Each number is 128 + 24 x the weight over its row's rms, rounded and kept within 0 to 255. Layers, rows and columns count from 0. Numbers have three digits each. The size before them is the row's rms in percent of the matrix's.

# layer 2 MLP down (transposed), 384x96, rms 0.0707, rows 296-383, columns 0-31
092:123110115144151092132104162140138124116160188116140133136110098102114123127117128095133127157102
098:093114111133116139109104144121128146156170118117163157183120117163141098113114152066123143134161
095:154132156130126093124163172106129155114120153124175123117147158137127131111154128164084112106099
109:106131106170134117116129181073124113077126125121139157114061146101116152124133129102129129130123
104:147158100128135159192108154165120096128158130136102099163150100142104162149103128125098113132115
099:094161108119124124130147106129120116157101168133144129168159132130095157142100135113171123117135
118:116147164115136131139136123105139140110117140105139139137096156116125135134163113117160097141120
091:127134118145121113103140122142128075129115177168146088147145092169103145174138178132141131100120
104:117141104140141162114139153133127137141124134113152176150117156149178143131148135095091106123133
095:128144090156109140128094139073137149152138128131131125148175125135141121133105134113110138126084
087:128076148116136147123106114103134126119127164146136084129168167137135163122154149129112148131157
089:098120130109104108182141133137128121121104141132162090129127126152133091164139124140140123115158
103:149166092133116191132151141138102128110098146087092144108079110115106136107118126111153123150149
093:152122151145124146144149117131131090096133152152146117165153117138111148135109138139124145135145
101:121163093132114129131109188112156122134177130171108112119165106175131150091118142115148127131092
101:146128120105070141156103142151112141154089118136149103098122134119160121128124139131120133124109
098:131138083162100098157146159125122149133124113114133092129114136122137168109087123091122140107134
085:129123065092124180154133112120114104133222168127145144109164110117105115113098167120181117155150
093:137097124127105195084101132135132127127121164102097103113112111121144173124119168108147175118116
112:120061130154125115103148092165155133122141137159154131101128128133138081089144142089130122114126
097:131102108097119158135121097128183120156174126143110134110120120086098145132080131135183105110140
100:115099145167107123183152114132136128115146123142164133093162147138130145131153124117146133108131
102:133142093128125129144153136133151134136167143126143153129137136159133170059123153081153140117087
091:115129097097130101129169157104131114123144171133109136109156146100170152108149118135108123140160
101:159100093125116109159137149147123117122146160126139118140140159144129130148055125126133110105145
087:125115061147100130123120115144107142150177166115132173144117143082115129083097138133180101168085
105:137162094104139136129094100141182130123140127130124173144160141117067153124120143145167084129179
100:092164145132121117111113117122148148123164126158108102158152166169175141143111166165117168155096
095:162140099114120101135158151093118118140130136122123156131132133110163118142100125119131145149120
101:160101117103130154105143124130107118142106121081131129176098104146190144164145160113094169138118
100:122102168099123113085127120118137097118138165116165092108119111111129117140139157137162104117152
089:108107144132086157096150109111097120122117164124138096159106144149114117156118160122160121159131
112:147111111135109138140148148113150172108111134089105130140127130108147145101112176125154087124125
100:152091097123113143129135143114146151115150140137146126138183092136106142172092132129146117101166
109:116112145192143139132125110133164152128116155100127109141172167098100105132146116155134173163119
102:137128128097112169141115141114115128151128134111100131133103129102107160102085116152156128136122
109:095133125135170112109144118110129161136154139147146120140111150125113119125117144109131108151162
109:164165105130146082127144112164100092159111147138149112182146074136124144146111159126163159149127
101:113160119147101132131098128118158133121175128160092121118121128138139123110108150120155133109151
099:198120100099128157159124128094107165136115188135101109134075171157180128112121105119113098123126
101:155145120149083147109164131123151128140111115088112124108125096140097151092120129151128110099109
106:129133115096108125166134097134157090155147102124119142112124136111084133114106127126115123108122
097:135144083111116176100101154188153122111164147116124118112128138106104145110070135136139089120166
108:083154144133113138092144115106118148102141128162159098127144153113143104144107122123101147186088
103:159172126112124116110102168121178146126122133129098124139154105120109135134141153083105111076135
083:093116123127131124094126175151156136120119179115153137118092135107130090144148142164109164164132
100:132135141090125122124107137115099081121131116119153102139107079108150146130105145096136124138147
096:126106087124105117100146197139128133160166159128101131093162134102097106086107160138120148155139
083:112115151139130117139149107123104133093073139162157091134127144151143137183172148131143129075130
088:169116148118106100146098162151154091111136110135154134122130120097121170113151133130125072097132
104:160147127144114113110103123142106123111103127074122119143171127108145164144104146091110116125130
087:105173126118135125096139139112158103149122087158143110094125115174090121152162156157098144150126
114:116192087130163108154145121131190161109151113139125159131155111109121139102093137111101140112129
115:127147082101098148086139137110127132142157110094162099159115080135128119143108127138096126125135
094:146159139142112104137136139136118114155097141125134151103168101129147152129134167157196098077154
107:103152121063118138134095118116113116123104110128132145165106140106164095161096109123105140121141
092:149139102087103123174108126168142119168149131106098140120139130109131083130096123113157121101100
094:109113103104140124109149111111119123143127142127093141137158155138099150111111138121102107137152
113:150121136100095172132099136161139118123120108130117123158103156147119140170126102132095104151131
116:124144109092088169086140125158150170147135155079137148175139107117145138113101135135154137126129
103:122143126099122174117126137114152135117124171116158134115189168152087114084159160103146142125167
101:095139091093113117113128153111138131108151129141116139093141124170089158129111161119169110074090
097:133115104111096126132080143104152133137110123138104146146111129148137106103089152095149169070122
099:124135073135131112105106160110134118132137152112139091143114144094152128128102132080131141153125
092:126152148092128165117104107098169083163105170143143109123152177128133162147115187166139108135148
100:108088107122146131132126128131153144109167172095164148102120133185113198097129131147131140096144
091:139112123130125130149108134106147119143162117115105046166165112139122129114111143134118109102124
100:126131112174110111134107163133127080137112107096135127088122095133114138093112131112148129107098
099:150116087137109077117111142113139139151128184084129144170125105127111113134110144133094139129114
102:154124154110108137152120135151090112148100122154104166104121126149165116100124146142178101098110
106:112144138115129137113091149122154152149137130124160113136141093178110172097142151130127124172112
112:132163136177132140127126181096135152113081080100112166126096145108142125131135103114105096105113
098:159085087099109123124126129107150136131152134155144150076138132106079126095126159153140088132121
095:139110134096157132094153120177147103106152169144110158130087113127092128145100143085151075115134
114:121095132135084128135073152141110107139119145095120139134122150133172117128145135143103150107143
108:116153112122129129187134154118110136127138123145107137181104119139161137156122142120120170136141
085:083153132157155121104123136137163154123165202106132146134142114109133143144122129111130107143144
097:126159137148118121143115137136158145152145177093132116139157149140152138104149110099135132082120
099:138111126154132072113110092106116120131091165114133124120156140192102114174162148133157146127146
092:157125162109156117138141098121135099157105171126154131130142148102137174135150145180089107107118
107:143107108140117102111092115169124141121169162122167132106154117116108103111129149126096086108146
103:100140118114119122146140103133141138156174159076172149137095161163129133133109156116138122155143
102:125098096148128121145137137149160126099170140133120116106143118134120164116113129108148128176090
097:148133083100099151132143179135130108134131118106105156081110115128150147156114128109125121112067
103:123144114113091137145163146152099112129116144147171112124161117125118125140106133160116151166133
106:134128142094056111143124118144109085132132138099174149126161106137103166144151122110138136104104
095:137182174101118111118097139150104116108105108119110121146130089153156126141181137106107125124137
112:080179138105128154110145146147139154115145115101135184105071136123082140124148124154110132142155
# layer 2 MLP up, 384x96, rms 0.0708, rows 297-383, columns 0-31
096:107124183118136132138122150115114130145129135120121147125157100153094101124101130070098133090105
097:136087119122160123112117156162091111124149114115131178120138137114161136115149126141111142112103
103:111176155127145118152157114134082124157130128095132085142133087135188106114081120141111112096120
102:152149152128151133165098109119105165113099104073112112163104113121140132141157102172097125092104
106:100150154147121130117155129129105152138145127164139101133129118149127093116171080143138125113120
135:143156137116122161115169135104131138133133131133119120122124125113156128160158108168140103171067
086:140146170150103165091129121121129122122131118164146123128112117126176115178143102120171151097108
109:113166127141103142144194186117080129128128146098114140111119124147124137118118109148125128078098
096:158123147115165165113138140122136137131139122086112119139149131069173136146165115134107072090158
087:131099152123155155156151160158145117166177134086173109122171101114142106137156116144128099067130
088:116091076084174108160132142144158138122112102166131154131134143127102105148143123107155148133186
102:133121119123192119133164103079150132121123105143126138125095133113127097119110124162144122093113
087:149105137139093140066134134122158165113113147138118085170116124111178112131152110133159140129092
115:134115120127124116145125128141120174125131041138127136095112152126109130141114113141055183142089
095:097138161113121115164140156135118152124118127141128130106163115072160072146128099127179115112153
095:165148101100176078133146183128122112113150144108101109095097123081166153187139111087111097096132
097:131146107115184157113129109120113173098154144104125133116174116116136134169115101128125122124144
092:109114131152135122156143131137113119161120112111094149169137112130080104133139114102096157070146
136:138156115144128138139122097154125135113152106125146109110146123115117056133122094118104082112123
092:115157147108139146114133131159126148139151126151127171132137119092118102200140148118141115154153
092:100141126119121108167106118144152124120139131081142135091094130080169090138113121175110112113087
090:126160147150128114131126148149132114117087060104119108119085135112096137152133100180114155114113
092:118164103101102120117094145143181184111132116138140131114124125131145123091171094153135136143170
102:152169153165210149105119165156114114100167126135127129150140097129101117148124095118145121109146
089:123085108100178154111142133133131140092129132094126114141111113143165130086136130172121093181164
095:162139146138120114158185135154114161130125118130098164144077148107123101125107130189140118133188
103:176143174100136106085144117150115136114134132142074154092139152133171133132100118145154134122113
091:108149124114129092134134106103167152157145122147087115129092134114158109137111114159124165104179
097:116122110118130131147131106121095115151153106144120102151149126147135124116149107078128154119081
096:126115091128074165128138158152186126067170147117103161132099104135111128107148126085125169138153
095:091097165160125164085152130136082113104145106131144182120110133096135108170173100150142115110132
107:099145128099131098157138116085122156101083122118097104126099150125160139158093091140082155101110
103:138085102140106091146113117116120127121150092101138084155175132118126101133112140131126060153152
113:151117110163157174130136152147059108144150121126145123107146164089131089113102119100132092132088
101:168101112126086143111170152114132146133109088150137093109117139123138107111129128112047086107108
108:115113143161124126129142112126107120112152094114136092104139129154185129169150126158143104152098
106:114157126089134142122157130166095158103153106146152146128157122152090097080117109057129124118157
099:142158120140107144156110115116122165125142038165096147095151128135103130124128126160137176121134
098:112123113153114162188176123110158126115138141133105115160139150124119108111133120139121118159088
094:164114111122123085080111153101143146120120108138135126132122083120178101144165114158116140143147
102:133136131138143100132131122128114125133128084169080162113122139137080120131126148139129133147117
102:100089113103142107160173106115122157127098114123101126147101146149081103129143120167103102148165
109:139121108128144174132160108118110102132173146160120120153169133126126090112140093114145121128110
109:156106107105117064112116135142153143065099123107127123119135153104143118161139126091096174124146
083:155140102134100114120117195134098139152123159149094169119135116148133140087045140098152120133109
094:121120138186162139097137140134106115102109140165151105146102139109160136177144126118140134133160
096:146153156149087140151161159155152194119105130136090098161123101137102143143132123117093117148162
087:101122110122103135141128111127140134032134122170114170151115118157095142130132125116131161117162
088:146136139152123096114168111139102120102161133148126133127120138126086118164141151173124136186146
107:079163151151167102147184136097098122090144139100132122132134123148139131117109104128142111163110
089:134133131156131145127167092129120126107144125126138137115152115138126147158079135126164166105114
131:106148133097115086114131137132120146069129110110073097155134103118144089195123114130065094127113
109:178089114105124123159119167120142105114133132183137126130146111104116062154152136118121155137141
095:146178132155116099118122136110096157134094086135090077105114097123110122150099119116090096115150
092:086126096128139091174131167136137129112132115130132116176074126120166118173160098102119101104144
085:141132158177181116105115176155130139092128136119129093098077145084096122109157119084107116109179
095:107104128116149126137114092146132111121135064110093110134104135114136134170125124104117095139112
107:148102152145096147087115119124106131107157163137156096156161124139107054142144121106127142150131
103:103119165151144134154156120122147150128110079135097101156136137116124138118152114132119153125094
093:162125121132110160111164084122119167082101127133140138127130112119126123143129087158133177131073
096:093101108132178151092139132080127136135127118084119144142106131112121118108146104159110122112129
093:134112157158156156117165141133125132138105122131119119118139140115109099142155125155131107113136
100:182167120147133151116149124158140109115166144133166108092103105103120122131125101083128133151177
105:118115154157144126149182103137092134127101122132113122085154131106143122188127127156086103087118
107:113091164114108122148111120087103143165087083097148120101115127112160128123153108190088164099114
093:139078096149164068101112121119146110112127138138126102113141127142148093139091114096119105116164
095:086136118129140173090131148111121134103120100151130155147094062126111131134152132127113152087121
100:148139110146101137119134150132118153153110117115125135158110093141120123103197142155124123101137
102:171172157131117081143102114113133117109092109116094129089124135152120117114125132157106079146156
102:136111146128155112098126156137112121132134155124147180093121154120171124141108103104159124134113
115:097178163163088097158113162125094123120089139120097115177109125132098112148083090094090084141123
090:126157144160119133135131141127139133100111114078083113133162122146131136118167125167112127156088
085:126110132149136094131112130102126107117095109113133146122091103143092101094116122178136140144126
119:103154196168104136112139137165118122120127153108130115150087121137097064152104088094128074124116
116:065144120100175129138195163164123114113096117115153123125096105154144125159106108128098130167123
088:154152134144151111141169157088106170160091140108107165105160153085119137119126120117145144140130
094:128143137168104145097115100143101142097120103128154092154156133130125091152159128142129142117119
089:123124132125126165131116105154173130081135079081099147148132093122164111141098118110126171110124
098:137126148153134092128101140162114111174108151101123135131132170089126137151132131151104104088080
112:136162118089130092113119131151159144154107119141112141144154120132161105105123118115137114147110
107:123155161162166110145152111110118143124079123135092146163127170118142151141128125068126129155136
102:142122159156143133148131091164140132126122108101118103132118126120105118195121103184101099144078
092:113105116113134139111087166093120129111097062140105152121101101114162140157158110143095165117113
099:152132097155139152148138147145187190116169096151138107139159125123132121125160140186160123117103
111:114134101142079142103115122128105142067104090174137090125146130144092120139181092117132145152152
098:125154166113117077132103165155124123102132105090121130191103127125116145112083112125141108170118
109:065128145122105149140127142102107139165101135088107099140119130129167087085136129137121142157112